Part of a small language model's weights.
Size: vocabulary 32053, 65.2M parameters.
Architecture: LayerNorm before each block, attention and MLP in parallel.
Training: a variant of SOAP for these matrices, 649M tokens, 4953 steps.
Each number is 128 + 24 x the weight over its row's rms, rounded and kept within 0 to 255. Layers, rows and columns count from 0. The size above them is the row's rms in percent of the matrix's.

# layer 5 MLP up, 2560x640, rms 0.105, rows 2056-2093, columns 280-319
size [109  98  94  89  92 110  92 103  96 114  95 100 101  94 107 100  98 103 102  96  89 113  96 101  90 103  86  99 101 102 100  96 101 103 101  95  94 101]
[[241  64 134 168 153  86 134 144 114  81 119  89 152 117 125 149  93 104 131 125 102  97 105 110 151 104 146 112 100 131 105  73 110 142  79 173 135 129  98 107]
 [136 122 139 160 126 112 183 100 147  94 120 106 118 107  87 101 125 119 103 139 112 102 161 110 148 124 165 148 156 118 138 146 123 109 146 122 202 114 105 126]
 [148 121 138 127 109  97 141 143 127 138 127 104 131 109 120 165 138 137 100 135 121 129  89 115  92 125 107  74 142 109 127 114 112 159 118 111 125 123 125 137]
 [145 114 138 128 124 147 140 107  94 103 127  99  86 131  91 122 122 128 110 114 174 150 154 114 149 148 119 160 130 111 139 123 142 143  96 129 130 112 163 172]
 [152 129  91 133 148 140 180 153  97 111 113 124 171 130 133 123  91 191  88 146 103 162 121 108 139 149 139 127 160 143 120 142 160 112 135  74 185 143 117 145]
 [151 105 106 163 111 105 128 106 102 105 166  99 135 148 148 128  86 128 133 129 126 107 130 137  94  93 139 125 120 167 105 101 163 123 119  98 130 136 118 149]
 [111 179 128 151 101 127 101  99 115 159 139  82 155 127 131 100 135 155 129 128 118 110 125 127 102 125 137 119  99 158 166  86 133  99 108  91 125 171 126 156]
 [121 158  89 148 132 136 146 129 116 135 134 119 187 143 112 110  95 122 122  94 135 115 179 110 113 116 118 116 172  89 142 164 111 112 129 156  90 134 127 117]
 [137 180 100 123 125 143 186 115 103 138 132  99 147 150 142 138 132  85 149 119 153  90 116 132 115 132 100 130 122 128 123 123 111 108 120 128 113 130 131 103]
 [138  73 125 128 134 137 118 135 144 138 167  91 142 160 131 123 151 132 148 126  91 139 118 144 127 126 130 120 124  95 137 100 119 132 107 119 151 138 125 148]
 [105 124  91 130 126 149 126 122 138 134 109 116 138 136 179 136 130 109 133 171 124 109 137 113 130  99 128 113 119 155 135 111 133 140 120 128 134 117  89 118]
 [117  79 136 139 196 113 135 131 108 115 117 125 136 110 109 106  99 116 105  96 135 123 115 145 117 114 110  99 119 159 126 128 157 139 131 190 106 167 130 139]
 [130  98 156 169 102 121  99 101  87  83 121 144 150 123 155 157 174  97 102 117 142 137 123 103 161 145 115 115 126 125 132 123 109 149 155 112 123 140 103 123]
 [138 107 133  86  99 116 117 100 146 103 172 113 162 171  92 119 152 137 147 118 124 101 162 120 158 104 135  89 169 129 134 152 105 145  85 127 143 120 128 106]
 [129 104 125 118 156 125 155 105 158 121 153  72 131 143 112 162  98 128  82 104 160 123 146  94 108 177 133  98 154 108 166 115 134 144  97 143 108 135 122  84]
 [135 148 117 151 115 137 143 137 122 195  90 116 103 173 101 121 153  98 153 120 113 106 124 122 148 104  68 143 120 133 168 114 130 116 175  95 160 143 110 134]
 [151  98 135 159 129 117 129 173 143 152 119 143 121 158 112 113 139 141  84 160  77 127 101 115 129 123 128 136  79 162 111 112 103 122 114 142 165 128 110  99]
 [ 98 149 155 105  75 124 122 141 143 115 121 148 125 156 145 120 140 143 123 124 159  97  93 119 118 137 133 145 114 172 100  93 119 127 144 135 138 139 143 133]
 [138  86 149 149 126  85 119 111 124 116 126 156 138 154 141 168 140 149 140 121 183 128  92 146 122 161 100  90 138 116 128 140 152 153  93 154 138 147 154 159]
 [ 89 174 118 122 121  92 174 114 138 155 141 127  90 157 144 143 132 180  86 151 164 137 133 130 131 130 116 163 127 162 132  63 146 166 108 129 113 137 163 158]
 [155 109 161 111 111 123 116 105 123 134 157 162 150 133 144 139 127 106 171 100 153 104 164 130  72 103 123 147 153 167  96 155 152 125 105 128 152 145 151 127]
 [137  68  99 160 133 185 140 130 120 144 112 104 122  99 153 125 141 183 103 131 126 130 116 112 121 120  95  79 106 121 135 123 141 135  94 169 115 191 121 127]
 [109 107 166 140 153 159 126 154 110 131 130 113  99 122  84 118 130 116 116 104 148 137 140 113  78 148 143 143  92 151 134 152 125 105 129 147 144 128 133 140]
 [164  72 159 109 148 166 167 141 156 129 139  93 137 130  86 129 136 117 146 120  78 112 162 131 139  96 118 157 109 114 129 117 173 129  80 137 105 132 115 123]
 [124 122 157 155 148 180 171 160 157 149 145 113 155 154 112 152  94 156 133 125 153 135 148 114 104 170 151 128 121 126 167 134 120 111 153 151 103 105 134  96]
 [104 123 155 133 123 109 167 120 100 116 150 126 144  92 128 112 136 133 126 145 123 109 145  99 129 145  78  83 107 118 132 123  89 134 120 171 130 115 148 155]
 [118 122 148 118 141 143 123 104  90 141 126 113 180 184  80 107  93 103 105  83 134 113 117 127 105 100 103 123 154 133 142  79 115 117  90 112 138 159 116  94]
 [129 157 125 119 116 170 127 129 156 153 138 121 140 101 126 120 142 112  99 112 125  78 132 148 121 114 124 190 174 106 132 157  95 127  88 135 130 103 115 150]
 [182 137 166 140 120 119 123 149 120  94 142 126 124 124 106 113 151 144 159 125 129 126 108 114 118 104 107 104 150 140 127  90 163 154 150 155 143 124 133 176]
 [168 164 120 137 175 106 134 159 159 144 116 141 174 132 139 113 158 126 140  99 139 112 146 140 106 159  74  69 165  66 134  99 120  96 122 112 114 144 117 119]
 [ 99 146 119 170 119 174 120 115  85 121 137 149 158  84 125 135 159 109 123 127 151 116 123 108 127 111 107 131 188 117 121 147 116  87 137 177 119  80 121 119]
 [152 164  91 129 144 132 139 129 110 126 122 135 142  97 122 151  98 123 149 145 137 152  60 117 140  94 100  80 132 175 153 104 128 137 119  99 112 169 153  94]
 [139 165 141 120 105 140 133 105 156 128 125 131 157 123 132 125 174  94  78 158 163 146 150 144 126 132  98 107 105 115  94 144 147  96 118  82  95 115 110 161]
 [143 110 100 123 132 109 126 109 141  91 147 140 149 104 116 146 140 121 116 113 124 111 113 150  96 159 137 100  84 106 122 118 173 135 132 141 165 122 137 171]
 [171 142 159  98 133 149 138 114 113 144 193 114 170 174 111 132 116 132  99 130 135 148 159 121 138 144 118  99 162 107 142 121 131 168 130 125 126  93 117 134]
 [116 160 123 136 151 135 129 157 130 105 114 145 115 100 140 130 132 154 123  98 152 176 134 144 128 133 122 127 131 119 130  66 158 147 195  93 155 131 158 117]
 [157 132 173  90 118 157 125 125 100 118 140 175 126 109 168 142 123 106 117 139 154 124 123 136 135 126 129 144 139 149 144 135 144 113 160 107 123 110  84 125]
 [101 145 101 113 165 134 142 122 115  84 130 115 107 143 115 116 104 103 132 162 140 166 126 124 168 120  76 152 127 131 139 122 134 175 139 135 121 134 122 132]]
# layer 5 MLP down (transposed), 2560x640, rms 0.101, rows 2056-2093, columns 280-319
size [110  98  92  90  91 107  90 105  93 112  91  95 102  90 102 103  92 101  98  93  79  91 102 102  83 103  91 104 104 100  93  90 103 103  93  94  97  96]
[[122  97 156 114 166 122 160 183 113 133 146 167 131 141 122 126 136 148 138 135 109 119 121 135 150 167 181 133 100 103 150 117 151 133 117 147 148  83 144 118]
 [ 84 141 112 146  96 152  88 140 126 155 105 121 180 105 130 148 136 115 112 149 123 143 142 138 100 145 109  53 101 171  70 111 156 165 157 131 144 122 148 133]
 [155 110 140 112 114 128 118 130  86 156 153 144 149 131 143 138 141  95  96 139 118 140 170 100 132 111 140 165  93  99 142  93 145 108 131 146  88 153 128 148]
 [ 94 104 173 105 135 121 161 115 121 133 138 124 135 148 131 101 126 120 116 116 126 126 127 138 142  95  83 143 115 120 124 150 147 146 124 152 125  93 136 131]
 [125 161 158 133  71 137 118 131  91 137 109 128  98 173 133 157 125 115 130 147 159 129 119 177 130 134 154 129 141 122 139 123 132 111 141 164 118 146 151 121]
 [111 108 121 161  98 113 111 105 119 179 161 143 126 199  83 116 135 126 142 174 116 107 154 125 140  94 118 133 110  99 142 102 116 129 128 120  78 153 156 105]
 [139 135 109 163 118 109 147  84 102 119 155 135 116 146  88 112 103 143 125  68  78 107 118 118 116 119 130 122 167 114 114 163 102 128  87 114  95 124 122 105]
 [170 133  82 173 111 128 159 148  94 122 109 132  99 181  95 100 139 117 133  72 157 150 170 145 129 154 123 135 150  89 126 139 102 143 170 142  79 146 101  98]
 [119 132 126 120 129 152 137 126 120 107 119 123 129 129 124 123 136 120  78 116 141 133 160 146  88 140 106 118 104 194 120  97  78 122 145  91 106 168 170 123]
 [152 136 144 137 168 125 154 135 156 145 126  80 181 174 104 123 146 129 145 113 115 173 130 157 132 120 129 111 126  89 131 143 152 125 136 149  70 113 136 157]
 [117 110 109 112 139  95 124 106 110 143 156 154 126 137 144 114 169 109 115 180 163 119 130 116 116 137  92  92 108  62 124 140 119 154 124 130 106 118 104 117]
 [170  80 126 119  93 160 176  84  96 123 121 129  98 149 120 138 163 113 157 140 112 118 104 106  90 106 134 125 140 121 109  88 139 133 125 120 115 125 136 109]
 [116 148 106 162 155 122 125 126 128 148 137  96 103 129 149 116  98 113 133 150 123 120 136 108 180 170 145 149 140 188 113 143 113 142 133 110 167 174 119 113]
 [147 113 153 114 110 164 103 123 131 121  86 135 108 144 132 117 125 121 153 115 127 178 110 116 154 148 109 140 139 128 150 105 169  98 175 133 126 128 111 107]
 [111 164 165 142 179 122 126 139 134 104  96  89 104  97 125 146 133 111 104 148 155 161 125 116 140 162 117 101 127 141 104 134 124 136 135 135 133 163 104 134]
 [137 130  82 198 123 109 142 159 128 160 146 148  94 130 123  85  81 146 121 165 134 130 108 128 133  95 110 153 124 107 131 109 129 106 130 144 110 112 124 107]
 [124 124 120 114 144 145  82 140 150 131 114 118 128 152 162 100 133 133 141  87 139 138 125 126 154 129 145 135 101 164 161 141 166 135 156 138 101 110 140 113]
 [125 189 123  78 151 103 138 120 121 109  80 152 126 162 135 131 118 143 151 121 127 135 139 144 116 126 118 141 158  99 118 160 146 146 143 101 114 117 103 116]
 [146  99  99 154 154 157 127 153 114 135 170 142 108 107  99  94 148 117 112 103 114 118 130 130 119 189 143 123 125  91 109 146 161 139 151 120 133 111 144 110]
 [136  63 115 126 116 144 140 126 115 108 109 134  67 138 121 176 173  93 124  97 122 120 136 113 166 107 117 134 126  77 134 114 168 112 164 112 136 127 142 162]
 [ 91 132 100 120 130 150 138 148  91 133 134  75 118 103 107 149 135 129 105 172  94 145 121 131 138 115 131 156 116 114 146 152  95 121 151 156 116 127 141 145]
 [118 116 124 147 149 152 161 117 152  84  98 141 146 124 154 109 138 127  87 159 101 136 113 153 118 126 130 101 140  91 118 142 120 118 106  79 141 165 148 134]
 [140 121 157 152 135 100 119 100  94 111 126 138 117 120 169 113 106 137 114 133 173 146 151 132 125 134 145 163 132 106 129 148 147 157 141  93 118 119 164 182]
 [165 117  62 147 129 150 130 111 155  81 117 158 155 155 161 118 166 152 185 109 135 149 183 157 105  99 151 140  96 140 172  77 137 144 154 165 113 103 133 143]
 [126 119 101  74  82 130 102 124 111  98 136 123 150 123 140 125 141 119 112 135 145 127 141 120 125 104 147 127  95 151  92 107 108 176 174 149  74 108 112 133]
 [104 127 121 110 179  88 122 133  94 141 126 151 135 126 130 164  78 108 111 123 126 161 164 135 121 131 148 182 157  96 129  82 175 141  83 163 132 136 125  76]
 [138 129 118 136 143 149 134 162 109 107 126 136 148 141  92 141 126 140 148  68 155  96 107 171 149 166 179  93 179 155 114 125 144 162 118 144 145 147 150  64]
 [196  90 116 153 114 161 133 151 122 164 123 128 100 135 138 154 120 132 174 155 131 161 140  97 145 159 166 114 120 116 168  97 113 116 124 159 111 116 118 119]
 [ 88 132 116 120 131 194  92 151 133 117 102 113 113 124 147 150 144 101 137 141 140  96  96 130 140  75 158  87 127 151 119 123  78 102 124 164 125 150 138 123]
 [118 161  79  86 132 129 149 132 127 129 173 119 151 136 130 149 147 122 154 133 180 140 124 135 102 134  91 146 111 153 121 110  74 115 121 105 123 156 100  84]
 [149 128 121 123 139 141  92 136 156  83 122 127 144 106  73 130 131 111 147 100 150 164 108 131 117 106 153 124 174 104 154 132 143 177 125 129 108 121 125 154]
 [140  93 121  92 173  76 155 143 121 139 125 151 156 105 140 125 152 139 147  94 144 157 112 169 119 132 134 150 130 118 167 169 130 134 103 122 100  82 133 118]
 [ 84 137 137 114 122 108 150 122 157 109 135 127 135 121 144 140 123 105  96 136 142 114 161 132 118 149 159 136 126 120  89 128 138 126 131  93  58 113 105 127]
 [ 86 145 119 138 128 145 118 132 129 169  64  73  55 135 112 147 137 157 108 112 142 115 140 107 163 104 161 152 131 133 127  77 137 107 107 140 115 136 124 152]
 [161  96 123 150 166 106 147  78 125 118 170 116  85 135 113 148 109 120 115 129 114  99 114 133 131  91 132 120 122 102 103 137 130 106 139 112 140 109 138 116]
 [156 134 120 129  98 133 123 157  98 148 121  90 111  75 124 118 197 157 113  88 132 165 123 130 170 111  89 128 144 142 121 123 131 146 161 141 120 141 124 110]
 [ 75 123 143  95 124  97 108 147  78 123 148 143 148 122 131 106 127  89 127 128 115 167 162 114  97 117 104 160 119  98 140 134 140 126 184 105 134 166 174 120]
 [103 142 127 108 116 108 152 117  96 136 108 130 152 156 149 144 122 119 109  95 116 145 116  93  71 136 165 130 133 100 122 120 139 146 158 149 131 128  95 117]]